python train.py --n_kv_head=1 --activation="swiglu" --norm_place="pre" --positions="rope" --rope_base=10000.0 --init="uniform" --lr=0.00829 --weight_decay=0.085 --schedule="wsd" --doc_mask=false
Each number is 500 + 50 x the weight over the matrix's rms, rounded and kept within 0 to 999. Layers, rows and columns count from 0. Numbers have three digits each.

# layer 6 attention output (transposed), 128x128, rms 0.229, rows 1-22,33-53,64-85,96-117, columns 0-127
461618434469509467504426485488462477517454402485594523520489504494555416549484575524329476556503499515534540534484463486549556468488394488450531536483545539539544460463440428461582497492378484575475516387512507533481610502517607500482460442565534551407465549538530546601476584589518488537535465519476454549516411477468322469448496471519514551567647564551439527482512501521585497539459
541467513479350413500471562501452435495541361530425462499521442537381512482475494332427542430471467518432518456470573487499491422576531584415460506505486469480562484467543492474519503581447434439486482548451491401526516479575449420507535557628469599480515476492504508462434477459513518430535498510498521536480427510540414602535472518518446482479496463426496398592418543550615510509447
491552483431507492539484528544446468486537519414442435568494455553426449565419467546451488529550507465470382535517492518505574517554476498480512531476543463463456579501489547550529482556421514465455521466491610495490525632472478546410467403493443391522445424482541429548488449472422494484528540397570389460465563495445625453413526568446500549446433527550430447581530502508481447498548
501473517502528496438421478567512439390532495559461481470523474533521504563508413460510549564448406537503522493466563572518489584449652506590492612451455440611509424598540593461531439539586475577571443508524465457505379383497503523577507517416431453435466499537553527537512476491487434440578490523551571555502566486458594450487493446481582486477556550626491552538452454451543489552466
486494517555522450561460497432506535569537518529473491533570491506511440508492491450495465449370470484505515501562506486453480481461573533466518460528537462502450611525515566455518388461510611527486601483469469497501517480540460498489387493511520571597567430583512436622461487629560351510490492458456540493482437506521521538444522382512570599465479545519458506475548478445423510373604
610485454500553517594526496508469442601459574542548557517499495479435464615544441398463524467527503549631494484450479469460467497484603518548515591450494512413455488521536528498476498564361466446435465475496515470505398529572481412517503485472543565549632494535469583549459508542488342438520557381458473469571506437532391576448522474432476518465528445506600477445565589560492509462424
434499526576425507593454528467578523549565519401496523392518501521490444409566517432492573505429451528527486370417452457590420569387479366436459467500441464594567529561475579466471588526456420533528498464613543434588486504562535534539460629522430488607542475544544483486523430465558490546483632471489455504467477427444399453439478568474500492587550537502456477517470465457477464548440
491537587546469453492497518532376463491479427501497449629492506447454520569488443553543548443478627474549523564501528545530435537488463612434534440495499502461489482487378508527494501435344508536507544538439449502489509455492615487421579522449568540472458453494485482489342490571632521519607452432529517422445517439509459470417485573424495496551604595434450461517454507576459532565488
438375569502495466420500477477481535522610529433470499518482430434535391437486608479471506467563481596528510441511523463579485475534520476509607476544468637429581537610560421608535505507522458458420497497513498526472527587474536537480565463458567506459489385516478546545596473541570489422536555532508433486459511534458559585563466533561523527562516447446505436522430513458484487615481
467511422495478543544453388515519396582425483470459539456450538514422423520552514510549408511531453582541457421529494566485490475476488591450544449415463411532417460398479553332523518462462494535509425561487505448523533597471602520476448521427478378513492486586513541448501524436439534546509445564515525517511440410541516539443524458521495584597460509482481546525556403525522457459465
440423465536582525539564495574405388546518549527588584542523485527477456528418509496507565481478484520375546462512490563570480526337495426503573434520584481511474431420535367497513488507525538649565525469604442516509480467488532488525529552515571497414562531459551601560490562462519518523557555552384518509543622519456463459492518456536480495444524433475539455557492470522495426558578
528582585566529452454520467411547409635578361527581494496565539472521427601554517550519544484496477453432419506520382575524521530508430360439497548487500458478491471561420487448462500505565495517427460540550404536588497528582556573486586520549454498474550388444504584502493401588380511422531536548476526559572522574449431416527477342530514414533415549465628563408518519545610519482508
564411496460445432530645491415442568439579484531467455536533545497531544591556511544567556509523570489311425519523445532559525458519508500516630564529493444415586405456419530488492473516396485427526415439593487585475464520477490570511406427458482450415433616528429560477532475593531500507471467521390558439491496547507627510503549431399482500496477506508403479498520563430486444426512
496532409520363490491587566603598490557583447536459517466507426332615495404469443432506441476579498524550425522528555502519490522534535407434469431449536483508382442567614512487419504509490441498506463543580366595475584460540500569473424632531415478464588435518478436424570553480493463474497502512436553525576468492402534577467549442492457497492498604457451512503498480472453495608506
436514477468548393400597468520458524536466432568538536424438529443546589450408464592580510546453520601512539479500455546450456571536439444547488458519530512490500466546449499390466542550497568531565470444566452496513399465555494560429460496447565547566512461527460459373363552473547471555589533516553527499531511486507408513557427386526388534458459452589369494487418533424574431571533
559541328536465479403466580478459443574454470516599454494512447581583493464384470470446436420508437427464487482486451582493531554476562499512504470479612509428480404503454529392518560518471509425422530462459490471542472544412417407545473504613492525477535540488379525613540496632628517506503477470462474515486512473460509478426463536434478488468546590506308483499506479568484592518351
574531380437444473461588496432526414560403527563475564519444545504507563494448522478412502450367511533462469506470495498449431403468473610479474520550449472484428529549529492451522608527547430461478521399609557496488543495464593483494491501408517450469470462576522478477488499508485558561454461500534441518452491555481510541486510445466444582599538525398544522427475498555568513439570
534457434532452558504521477497509446453459486396420564575502492405554520488487628588505482514533447402612445434466529519444487539518510545581443447484532369494595478501535455513468526512609499417476484555485387387546534429524452463481478447455542534542503511517537427490564497595521457487582480465529414512505463492559513505512482571571535437405545551480533493530511491487444558494513
474492489523549585517452437532526519567554538570518514566501633545598508460543584538500496375530383431461501462532493504463434559444510472348444573459518555472401480471572550509516504552494529517541391453464488460576504503467496505499541553516531505476451449556501543445553527504444482507581566637527558598591572471465547533522512537505482533536465578453557466576516435505598558458469
527498457467538591501505620582511461452475495503370440472423496471530422452496586612513494528541516545450533504523595561523439417509379562312562437523520523501483412529482573477526572497549520505552581458418507467596514488500595513420470546527528591432584510474521517446575585601443546473480427503569521489484499568486553553491481568514583512506443517500592466510547522524441449444475
536443591471473435554493528486445397589490487482607437519603469472503460542465429455589494529432522568618535471586554475532524433587457542441467429442502616597477433547478545483473607539553529561427442550490566508507533448504487523515634520574544512448455449515513448500502481470453522466437487493468516486524483433418496446564519578435515552412555576401478491584491487525563527445498
561525470498488456564553554548446453473541491559448558514456529454411456588543565555588456435460621557488592482519537531524437498441482534511484529581480408468503422563568494461464573496467493584413527491533564492558528546562517529449486536506440476440514557594477493581619560497504535433451461640440440493535498532485477484421519414486570472431502523485455454536450497548527572520567
568497541512533511473585540474524484433507481432513564565587489589503549568447473360496619564482524515499565465497509533600511490480486507499542414519436470438486478481468490488471489469440567553374562524599588411485462483508492550559521496427502493501508483627522496399458412480473477515428580485488508457471588598527573490477477474539596456492515492499567552538478457433517518497444
540516535438583546437479518450550530415515547568525399440566473494552502569510433425551496504432504553460518554480473487562527500418507458573472463522529635477523567531530553508462522476529607506511561525546509469514488526577448524513517518440549458489423460540569501432440497523439544509525539424481536450413574537468552511527532449510518495542534496580517567517551560497501447484628
466482481520528501531488495495473526510369536539469495549584496537583566464503620468441429541521480491554534519513433525517469503515476495503476474467490495556514527559491448550487521496537501452490508504414499540442502443607525485564558554505470462590433569476473540472531565510566548478513553554505548388541493480594452425525458521455542511436567572516439540432503564512556472416466
478529470503497571597447570505460464559477532447493480498567419588502455481508610521398405501405500487504519499525489545544513447520385570518484551452513524411544512508448405458460516468513461490522508516477464543487503556489441437542475551537460519487491545450535446595489516541515528516508514469445500536603440511414455440498479558517466590413532552538473559420514546539469610484548
599447492583508524553520526587344467481490561499502509560424489516497480535520495492465459475490493426555544532524529564493540516475470509561477501537525492519618529489474463529440428537574408503568520541538504496416486519502509490457521498517566539465468573503449628473511527494558499431515500511578504514466418436495498464609445498551488412558514528554512538572449493467489545530447
538526478427433425498470543528513431438436464597525513457555564530525531473497510562497488550476444407470526396568467363546465452536521432452495371398545509516601466440493540469525546518513562440484498492483581551595530469596533568498487469501462475489465560424448518550519526458437602548539516552547489474410459485612539504606514484532518518468492462478440537547488475474460452603490
547490540458465576472548431530546599535519518524521467501500475497534601559480475435398478505581571470546436527558470495468523509506593518560494518557583477456488550469455493522547487538419513478519498534472574486567504602509464486462536477465524533517506558508451473511489590515491484455484449486506487519517478481590467420540477509455485517464492510542421499532580453556463527503438
540446492419391495522527523428519479455517402538487584530489551450495513396475567491485547443524435441502523448513440427501522565426562551497514529525507531515506526435530506536502490482578494429513425466504479471537439498505504469480423501512489487517567377432496469506545524469512503495473552534482524485540412580472527578503525437520528431486488478416466450489535433474517491460490
431619597481484504485528550470553518545438439459405569476416504568534547547511545565522470444477524546419624443470488500458463514477485510404530538552623561453451542426487473460486475531489492604545453482527513486533535440436534482546449511545468530612466483471517487568397475406523536586446517482494613515493530476519480457519484538457463503468514522435522514533533547512518461494448
451502510475560423527530406526490469448518458482523520505483533501491494443572487470486473512508441564434537561549446535447510500494470539472568539512557483508582515531581447523572544454557546500446515368479513485529493494500470562436507474608530474505505517482473551471412452503449487458558468486549487496505501517505524473559566509466459505468464554424535545465473569476557447516548
504526467439442497474447452446442631435489459546410399519466533499486528557509485551404494516515480378528368631471515552395361385531508685509540439539520541469500491533515449535528527481483500461547468479534505525604517501465518478492415473482547503575544441579476467460493526477546476499468536530469438460537587549522565476428482377427481512542480469517514573515527528456494563548516
448513599481470468532464528524475491478516567501461466421484507508465515488527527477562503408510446488491504497546498522472499529477508509563606507455515429613490432469508562490474460498559476478500446523433511509470474435465586500460484538478569472550372615486535505429460496489554535462419483508574549420531565509555465535450506561506444447502528473423524493519456481490393491540484
449609482515507521456433501454508532593494496588516522538537433486488490475491461416435475535519451525597515496535494446536510564362506502424419526498524511560452487507485450448485549582563546593468573603480530472475492405522495406480572527519452483504464402503489416476440387494547548517434533475580481489478558445567522493499419563501511469617548499525599456552484571484513526515541
454405493439512525511419562507509465449496492455499527500478515476459526527552518513480481426518501540501551396542547499594627491393428507476577546554516530568538534611586505561540452473588540596412492499553446476454543483572475439532537526526511516524469554480505511491578477526474521527509558468496528571463419506495500581531487536505529444462535404451507313548488492540536534456442
528439511519532506571482500488502482451542486448528470592435393487521525521498488414449494482488545531496485586552511499487579583535585521509471445511511578465420526461452411496512459513502485449451457544427482503555548527514587493544490517566469520477507513454480483481552518486464516490549507466471467417567510568504607566487566620473500507567488601476522483531537540501463477368493
541421455482519537509440442550588520420522485437460443405431464539442498520546563551507537514457490509467530525582493488441465522431463628424507478519465448493530547440480544516433478532560500419570562495531484602529493490561534569459478522514488488594515533491500462412515501426478478433480536489476557519478454505573558511567538608566498529551475491512542474486537500432517457522467
493479493489485556496537572479477557457543534443600458512429416465481404541462527441509505455563522541552461484580526544499556477516533537494429427492522345481480458427535440434465450517563480490536605432504495521479480464516437446516432560450482433404497506453516517475503527465503440394561544464578527518542526560536474593566544553468471512457484482398517396534394460485411487424466
514506425512529499524504503538468534516501505495466502537489571478450491452495619455414526490469480465490508524546437485518477437562535494580513477484522532493438509434504517586429568465506559481505509407638549508488542451563534512485517519587389517512484461517441511357484532425516508520562519492518436514562526502432603499492523397448540506564524517498541566537464495540508491522524
483475549418402535444514511430483496395487503552528497412498415475456487572525481452560531581471503441547456522458489514501560533456534456529542485470455532536651487531484436428455491465533541483582582530539546500481444581325569423578466501578518490468495378503490449530525516541530459471500429513530472448526502536487516510476489460523421418614484449517458395480434416450446532514503
579472515549508502515564470453560459556530525413550468497463440419466572394613446544457537526459453394555468467547493435446469627427534528550452468504540509543544431468458440492491489492483510499490513551495550457498566538546565529520589473486553466520377556540545512539566524498442499426450486435483512483532448469500506495415547494590492496536475459558475504476577580486577543529509
518511438466579532543476491473463551455483452460443503544451558503564456430595561580493514383461536390435462515453486441437555467438635490478525485434494409504486509546504438555438464490507426598438491465534449428394471496578457443528542447546513490552542533492530624491464479427539541475580504434433577448537520483459515533400568445550453566565497501580477518454555518555422516542520
553551501462562527540510583421496459494478595466479516486486429507415473483488460592450464470500481595503496424502469527559550471543438508410425550423503547529586486437393423476493484486458494421478461528493444521458503509447442479527403494503607495407415511620514547527489522540457559476464510512549544490553611547538529530489517530599490532517541540517494452517476436478586560573446
464492572495601546539553528429492560512489361568439409561500424468369488455571466516645401493438524520519426525484470507483473441512563539537470559461568520529467596547507500489520526485469527425509422568381409574467447455496545504512553477551458494458536546391538484539432440467494602443475478505509494445462524533497405495454442591539453525564418460515552612486532524534585461503581
501471461546465607618538459566478438610479480457451615581469529515473530507481509571575520486578518450580499479522496467491434543472492482512526472505469516566490475476428484442499507424513546513531485432449499556424502459503485478446483443566532556530599543451515512562520562500511403500440447570544489554507451507494512539421512489503422501550475486482424452456444472412579495458437
550492554481471527502470452605530454541542521506511480453477554373467447447501529545538542431465536416472498515503558504533445473516443527524489520577441514483412446477591475527541614457421433598527382500502485555478467381441503501460515569571567484500491505526506479510583492564547562559486487485432506593465462589399401586479480608552386397457508430336538449489564494454409511631463
480446479403558437545556502462514539524444561512529559618419544481481507492548457457561533438532533420502438467505491518500556456542496551449456462518465431462492505543476561485507566503521591461497563428609498419503448487635496476476574477479542479612568472515415479460509493439447470492457449478476497498401524530498486547497435415475455478606512511539531476433395493453555442506490
526495423459462434461571571476510483488591393479491534499595547516453467547516483547537465493495540465462567476413571546470556469533436477407511535521519596494438462501478496489444512510465483557422445425410565556518529558570456448463521518541489479498446504527541450356464507468427555424476600439386503500566505548419481513464485514530530492579541440506567479505520492458556477497531
505557497465493481574557422470534538468577579394450356523467414473538504481524538498519487511530495533450519477494516486550555484524405549602435486503448585518525492509554481479442525428558456453524467553570473470478558542430498543509511496425477478477456572620599512432449521521519506443455452561539504522457547421434532461466470552529513518600517533466513514497486558450496421503552
515498480509449457543450560508510401481488537468516538546568521425545506529415558557545387500465504529462490546488536525449482508580498528540505520525510382521520471455568512553462539497527593453528484529483511514526410408578548534487501412530495478415536500534486480477477506405587434428559514561444451517561475511455570507540579489534585492477537473399503521440531446452526417505515
526498542419590455519481503545551480532620545465549492440562521568532420612578513418484551549556520631453452469483596444494581398566437468546546555473507429558462510523496496513513511525535475529498551422514565544523482495577408455556537401515528573536500556575561451581573518496404466533503577498453447561503510515531515428602521486499515507487545498559543528565491540445596421516480
564449417473540518484538610556618462500438532566582475521533532458384456504518457564583406595518437411472444546521475552453521454456468540507465476474425385477492511458504499470569506514360611426501576543502517553490435462615425539506430447414448549564529510452420417515636575494394535475499436490481420529442412545462485442486588504392569536492446438578471496468521538531445493500497
494447513505475469509497519477541435474448582607485457570514502440544544491429540431492524420489593480552594426476441573559452551514554544521452484551487448491511495525552437578477540607522526511527474507609540501525460431593451457555475518481498489485459441483499466527437545419503538464472449528530520549453503553444612560392470539489539464471462475460509487497520507523403491529471
524450532481476542497523513567637426504490468404456526425443498538506507556480561517452537477481476483496573425474512543581539461515596430528481511500427476501559571444512464473565500495537453476489495521417433538400535503541433519440557473517462496461521525441585442507496384659504470511532432443512501440449452407556520545463443613536508355504401596479449534467426512453534485418465
524534393519452507471537464532504495547499553506545467623467445429517477515471445482494550667486488572531546536460495523532563448537599499549395452451562522477486525456557519507498462519406514510554607494507516461556565564545449497546422501414580539571531512532517465527554553533516437620514510497545449527489480512455488488516510500512463573510427512561386480380475512501513512457443
538439559556533498513445524557472490426467566439480543511481498519492552491464452492443430487501481436508501487432508473459522531523516490502499459481509491509450526550575440543577476500583422452476503491511422487527452528457529571513444515534537528450468524498592513477468539560459418539439480431468525528515543417487547536482479616502520492494512501441547526548493388494473508438506
551529547547538534620512516484458501518501511481453517501406622541483483587520497546544468489468438452450525463456520453505453519573482486542554483437423499532506511448496452440581512494421512497498532495462533537523465567410535481540412430499385509530514502490439485440448488498516531511537463512418470471510488473490571411547518509459599589568451556466481550520463408486499440432511
546465541496564501458461432458539499490463560494457491504522494477540454495512551515582552548394461493494504533457529416455467475508466574499465513537537454497551561476538489519490424420454513484511485610477438399522470526540415485560482471433537506474512474455500516439520492460494462544461546511591535562510492555524407415500468574571511444437452379504475445551437403527489472539446
474518535479455449518549519392451526569531547546539591608493531476467567524585460421527549539431515536580507536495603487531514437492533424516472534466479500544480563531493516512463486519399517556469488519571452517526521537567522556510466529508508468508483479527494508668524486467529427582500501486465442525515498486543520429515516524478518515478448407507548485570541479533507385534535
418469430444542536505420360491554516528527475475544455445574583481455526525515571571513539546509495432482465448564544546577489483534488453587455529593520503524548468597441535504451458451479576462465435552507491510574440569456465569502528505574482508503448627454497462509557388531519532433538503508385501477498471479513469432485430566522556448418470502579438542471550522500491482553484
458567513472536484495488538501598440500548494484508435439517390469484511495442440559502480512498530509467511426543501468485517640533573468417499463442465490576455543487574504341489475551590490505583489551368443440504474625527517515520452525379565418512532496409497497464546505478460530517453427486556514498487503581519464411451537528498456619551517513439517588440476453526582418470480
525566562544611494494426516533580483477462468406497459626568453433579522450503553514515537458595564502482465481432610492550497438533448525488522487510558443558509530427446548514459502523512472450453437539534539555568559490592471574430457525536447460578510539450471464435512420498550546524503520388540476432407501525563521510520501643489585504455605482582495643555553486481433463504442
495549493461471499450536492445517519497469459448509595499477623459482543499509490484506511491533487575515496603449429543536588506483589407639498536434502515487474552541504577473524512498406500468491449497471453548421408473485408453531466460455531510506571422469526523511354541542477424523552502627510451558536473454469501411558503448565534511494520520560489484474454467411481501499473
494559506504498542516586472507585495547645511510423446542541462556425547521460452391477481440529563492516455457515542549519402542467464473550449541550530460511510620476459527454551430547549474441530593583605510524539477533513509497449454522514523530561450514607531445369438407501440464566512395532450462501488481530541494570503465496460467471425460560525499420513501522463425480442532
527539460500496471499463554526502490520450430501553531500490510495495448535542507415526566523549423491580455454475533540503461449505426538510576525526536447618530451476501492522414418513542480595484618493420599468533457597532584503442482524423536458502585512374490450477567475432571527474510503548572495431434467515530543411474582468505501494459526486525430479512534600424502459453544
508468531447440502512503443499488454497493571495480391377416491477438483548566539512449514500455522436486385515486515492502505485538531514436492581555456441449580481494470600503445465440541421528570506514524495465518430615562554490449486494460541597500534509445482502430542550565502428474438578522511475529504530480499498510497574554429537450471486401467389448435452551525446578480528
499565418583501457462520502400471466520473548500478573442470543544520462426465497546551401453535515444578530501476475489442548453510431477491556544447490464519400491454424511547453535594535507505484542461489436517468511513517490552536555485556537507514453344581563609512556521538439551495510517502533464508578495480555495449455410406428522647410523465461553479533557440526465472574402
512445473521537488559511526510507609525477511540550572520403465555636511540484457420452421427522527550499513527400589549462571473444529506439506526456466378468479550452492490501462468510558522481543574573503523421571470550530438486561530518465620499434490453415444564459425584456451510517476457582493489542504556554545519453554617418515528591563481363524512483462503517464472570445540
519518577470488563464484548565427492418501499513512474500503498512500512465486514528476487531521574505525514497463465443462492597518505514504527497522504482583516530408508484520428511526485434579484466448379629496494470568519471548469426444453544544549462502509529507512461542444487463501500512488606482449435524423512491492457499499604482446564504421504530524595615430508503508506548
520490621423534593382513586424641508429548613427411463448498377428533488431461502474547472583519470504489518514470522479606456555494477495587552491505507447457550539488547599429523514524451502456557624543465514459526523464513516490525474486547542447415552470424578504540552580470477502505538516438491470451516452467531498521582478526473533556467443493544490494478460481537515483495433
508469516475612466401468466519428593580551511477429463507513509484474484509467463523507588387465575445408484545439444527531434508498489550492513527512377468434486495530478549419475481510538551481523528464423499493459504462542511481517579472442432454526501487448508503562506498502553457594515469488462478500562492488532488540509420445488518455552578463482490527584464438531548532469466
620473491535510448414477503577485500494401410549518488531478482498442444461587492466472443505463397491481494491539551506508457519438470473436558475450349568508448488418433546515526427457463378491377518426512479538455548563455491483503567531505463513442406514403503538489584453541515536541432485507388523438523474568433499563429509528497507532543421498469491558473526462490554484479510
496520568605504472460483396559464531535451488532527506470465490603481496494483420497563545513514384458463470440538501460519525559529521454493514497535542524374482408506526517446510526531475468560565458536574463599386587458423553539467460443595460491512467544502442577458561561540454451468454445548497492510548565500395531561438508444531493574546467462489568537532532433425461514460549
531537458465518506520504491441553556445504507454481488522465533454443492508405419421495611515487483459555496508500491536428519496567518441583382452488404490540488437479533563496413543403481500466461525460479548472489512542492618512413533465551489446438454513559538509525468553483589528530501532488529422414573555528483492603524504438552435490445447537508440560500535574502516520496474
474552614530559529485439497482494447507531481404393522423502445489492490447403485503537474545481513492539548481456556488550420498457459454515410584495495598493470444557476489544437548613499531545493558554571515505531449509462471495553451549567484523496563494526456480489556577460558501505507505485508510540458510602436434511512391395544495527518559480538455515406481478530550474541479
486458475528507505457502452491538505497503543486546560494557481566564483472524432469484470470552506578505454510475509404505496589560452479527447471489514500464464579555459520550451446469502494428496573488521610511461561505599504486505483528552502443533560565538457439578523496424481542551548505403527506508419453511483405520525411490517524478482506568566483475498517518523531541429457
420450538488547488501555402451507538520461356565498558505440534545487528439485574453450434536429518495585585495533515491555485512467469472368505545507441597488470561569472475473506531504484439522472526516615518428418556499496429527529465441544537554448528395421513397517496535480531553448477540418468584484413495520551571482442448612499542519524441421575517438644522482454491554550504
542512425507467519507445522543485516522531536514496522403497614484419458488486548473533464448514504497519540443498612490564459497489536539621519484436503505509506494496513622572468525485401493646485513461547625498480544550490511480590508477502525529577566420504584518560516535476525558459536487564413527590518489543534472500457526505617444451344503530383464544432592537547507489488522
548480536456479451440512504562375519521543514460443465544592463590470512571486483579459554552483552500534477512416432607555439572524479568472403486495515394434551541503531443438503465468555459506531546508522525478539480496488519567501602411483502535490473519515537471476462550447464537503490459490470458496456539431547477503516493529521473503503533559495507531503493537467455615532471
560490459452496504464502523519468526484440627459533437409625524587446420428466515501484536370580508449466438454511482490594515396595523469530497497456506518493511501546558526429570516491616509440460562446457514474479527470478519463471623562471487410455477527455484538577606522486511569438491421504524481521452567518481496541565463562492598419464557518472492548467510546576516474508510
501523403448491497514478522515478535559488489565494573561491499493510437514477493576533429571519506521463525482449436522525483495498451524479518532500589572509432481502564387445515490491473494491475497440447594427531400447559482481489550510458459476462458518487564544460481534471534494530490602513506541476503506534445385452441512470525434405560587497486461520436526572516484434564540
569457518528495472556525432559587470530503414508467393500508435544447499473479463499513427502487413515481453524463436471554510601401527411441463502465485499497545503407529426599580537480447551527512527554483539467549511401493568435493492475573483532577569360556467513460463522522507580623562486511499507545521457377553575527460552454465473518504473462493564529619498416529418436547451
504459466494450488460491424478537533497558481608517566454464436509480407405539421455549475551490507602576578576451522538563528427431400530549464602603456517446490464564441555459537506521399453540434388489548538466494456544433542511498453453454482512517450492490461486515435532479474541478519499524497432537465471498479483494553548466480492521498484494524584443547546508462473554473513
535455491548574482553486604497453490517524577482582487489444475439491497446526416515566525501473539552455523527446373561498541419557542499500492522429516560553432485531510597537551444466515510448525519501422498434491479459548524501430452499366485561560584490493537456517525596508544521522521524629446437513480489546479440535541527559550449627528448502468441523461483545483603492431503
510446422449551480482475478603507489509475469573527417538552412580625461590439606539498420459482569470482474423469501569449525414589609512422549547502496482495539504519600519581520384497614494491496482539446556465453505506472388481497487574514482493536488494518508496448507518445543509541583466446552443542471554565567459540589474517436500503563486514453510503541480424536458407457513
398482493481486547454571557410519521417453526475467484447476495513460540541495482430445495577497415569479516471584511531534470492512457496537467402514433486506510514492545542527502503487446575478560455478490503430543464499520519561489506553420565459488573534474529530462519554455570462479484547532482527547500435529570546449479483561511488391567500524561466512444425451500573453574471
# layer 6 attention value, 32x128, rms 0.197, rows 1-22, columns 0-127
512494407523393506519469408560539491487443535552427498502495445472558430419556464502518492503419592499494529450558413537437402516490500485476387488560497527459521495506506460461462575471456440515586533474464508479499579451495404566528479474466409545604526470372370569527560487537483511476582425510528516486562432509493464549456521496425448530504461529425547439575536528482506476444525
468550404478530515487472602594620420440523449578527501435470512453445492469534428495569412585431505474507447494520463516549579446483539493479542565456514422519505553497466543463554396427478428525530368560466559488526505474447418470463558542473516562528533615568558500448520525498492518468498556507457486555491541483543513444438431548495592529461481599490508481514590382523436534508462
519502499522492493468528540393529518535521552484473588434468492392518557496553429484521537446543505409448536545502529461516563441455509438478547465417507356541468493528522434473572526469441464538525489470507503464487464480433530524500401507483551569482518461397536345485423463539506459449496513527586438530542515597522467503561435465448419472529436427554506580384478522466483487436588
425467448577495491478563494418478457424513530540494494452451534478459547519525561545587565528580424482469484450521465555452462568554482439498486505441543521583504558358470449509575516587480484552491525563540497489527463495550535678487511474553535477498511474535534521462535469522603476493375519470485576534561467525456539497519527418484540443497491466480503553526472449519546408466495
512532546532391488431472555434518461464432640560484513528456514518534587537469490548540505530578522545412500438400462449542496497549490394466477440500491541433446485583387560489481510567538497513575508415487507516404518524429446528511484522592474533589500475470484530543520434468472463590475521498502366492511556580550545476603523553458526454466562461493485416492593496492428511509510
422352506514533479527610579515538552597517584520423512549522557504506532480500523486576523502577402535534550527480484546500458521442576422544452538572468506496574547531512523410579476437518604483544437492462501528477452451417532446499522473466472575472424525534427458574454585435433469577531524508489403535591450477515457491451598482423450497472527494532550454616579498510579461459457
454485477550469539492579436474620409529591369573504504515458469497591513441537447536507533496505514501440447514499499560550439444447416465490603502474405601473489464477462419459387525458627465524505502498500484465524521466454511370564446556478564452427446501568516532485482487541535525617549480417535569536516511539513572505507541483507454517428570502463471548505443450532467477537507
540538410461454556432586412555477536492483482535419451494412498505403460414481467486439426508573494488525492531614491533553545436398527475448521464529521522526528480549482508518519433590535579593564486502567468541463548550534471482539488514491464490503509530508444476468444481526432531563517376483569431521400545508485469469449464464569458456599511408464513493622518436525483442563471
489584487514558583328515438476472540451514447490442423474463436448567541500413471532528394446420444562514497538570499505601437475594396578519521417512487573535466447470472516537509481459436563417456506456577559495505449491463475483494454475420510533405437531494592481594575492473503471463613512524474504559536529477485498536474456460447517507506505465473497468506455444555571558555501
489505485510429601523489593455525570504572453468530506562479485525473518607538506400469493466439558462475497478365502496504478452515583499520412598465397492536554454476473482477526468478512421383521502525469525505493427568481535533484584463504534437505542499432547477446524487444523451580479477465503507488462535487573509558429429456543506458483481523504458539534499485399511470542495
475467512515518498542490560492490487654451435516468507512569592513374582505480478494589536550381539647500534448473479495547504513446444467516505524443601514539503474507509463459409474412475624476479498569581508535510526491574537502500472467515431492500431539442485554467467347500525463504532450582427595464496504450486444534548512551466501506548547499558442451529540491431489457504549
434518485431572358499419482426592550446384462527530628500593493545454473429410441527527485443492482428564520509398486503532580426493330372437450495577496638502611524391513464561505498453565465502393562545516519496589502550493372519536531520553556510530499457438501467536514535506455473530505439521511589439443485527538461464484506433499401529520520521623574562529535473450460508451415
533475450413463428500501469566542566533473439572601483451463550390475450488646597482426476517559476568470514510498508559417556458598535469566504472464562460588523500468459534500536555505476582488497466426464425514425453418486567477559566462473444450432571547451542390564543454508533512504592506593507544388469575534535464482577479462514475529512508489564481477531502525490429560465419
510580549525472464399596366491397450497467462564549503524484557570565490541498460607554493576480527470524499618446395556485553449496543451568454451469509495540526425412430456516493618532524469446536442499535554527502453556443482453444501478503550559498542564533532514489492539480457487436465472494587579456493461488581533430544497522597503492392502530530561496555524490485445505542439
387453559509538481560453467546475501526321503446400491455444489471455476548448527479478522524551543459490532491496359490502439535517533502507465532492418474542460439504576452436443555500562592439474486529514430502550415529553486475513537533480453498455558535507446522472554520605563519548541423499485499456512424517504432577467394488525613498461588475471559496478495440494466506485537
411428479514466510482445537468463510503469432462519431472461611515566432391438476542511526557586460434524482533487496472547524416509437451476429564517460518514490413456370513507491508431505496481543364473543465480472436551463476525352523489447434522494513352507416533512567495434503527543492507557559516496519468525413457444447511510544487580532485576561493504506411561541534528484541
461566490598456495477457453556544495555505540478524489543478655558578455497445492472488451481502455466553562476550491453530540450506404507469522538509389464490529453572631546631508491508485427538606459569564422517415521588483483508505477452540459548487526566479536595503444487482538485469481487608521549613540417528581577474407512499482435405501528395573568572508542602434434490532477
509541552529485482475571524470427539462497472518456563473455479542558546485444477435466490498459481509473477420473520478471558369521462557442641622521605463453506543507402437501541513466451503411516518512459533507424474480428532508524518423549498534569518521610556602473502460502533475507503493445553560535538530475537413530469466466457492443494553455454506505585520493534488585506526
497508470545527566566550481461468567578481584439516461578509469507457522457569515508630485447487515509474526470495506421490512414568506506510433541397445455491471496438538391575514482547527530467459386496453507527541594484484420445550527487368534519525503520454554597540474480436494590664457498497534572480635519471418452522561524483493593529483570534453460482461478562557502525564549
475553432544564482422517554536484502465480570644506374458520572528471514533483519419499579498469498456419550522426436449554449588541428502455542462521518477482481499494597432478432536625520425468468442507535537517516519483464483489446506468503538472607518536526502518473502530490314570489562436535567496554480484511542491531458462466568519489509501639537448588431460524474541537498505
518591557497459506478474551420498445436495512521560539488494508554493494532510421433533583535504649570395510484502491511503509533463493518484414485554465572536600453559481456514580510416493579428469443543463487495520483512555464468524559514363516426476459460581571507408511576551453468473475514474460459504445497464436538482515503548457521491576494432495520475484532550454486501462459
539549556511512462501533514449478562413458447524592463464463554498406506442495491510548485540402536487469451434458522498433559475452538500510585422515364459477511524517462518468470501515439544602457456494504506435514413519481440522482521444516463455448429429491463467522514510557453524540545467594402502467552470528505542492505536447489422475470489482437488385567432571509532560552524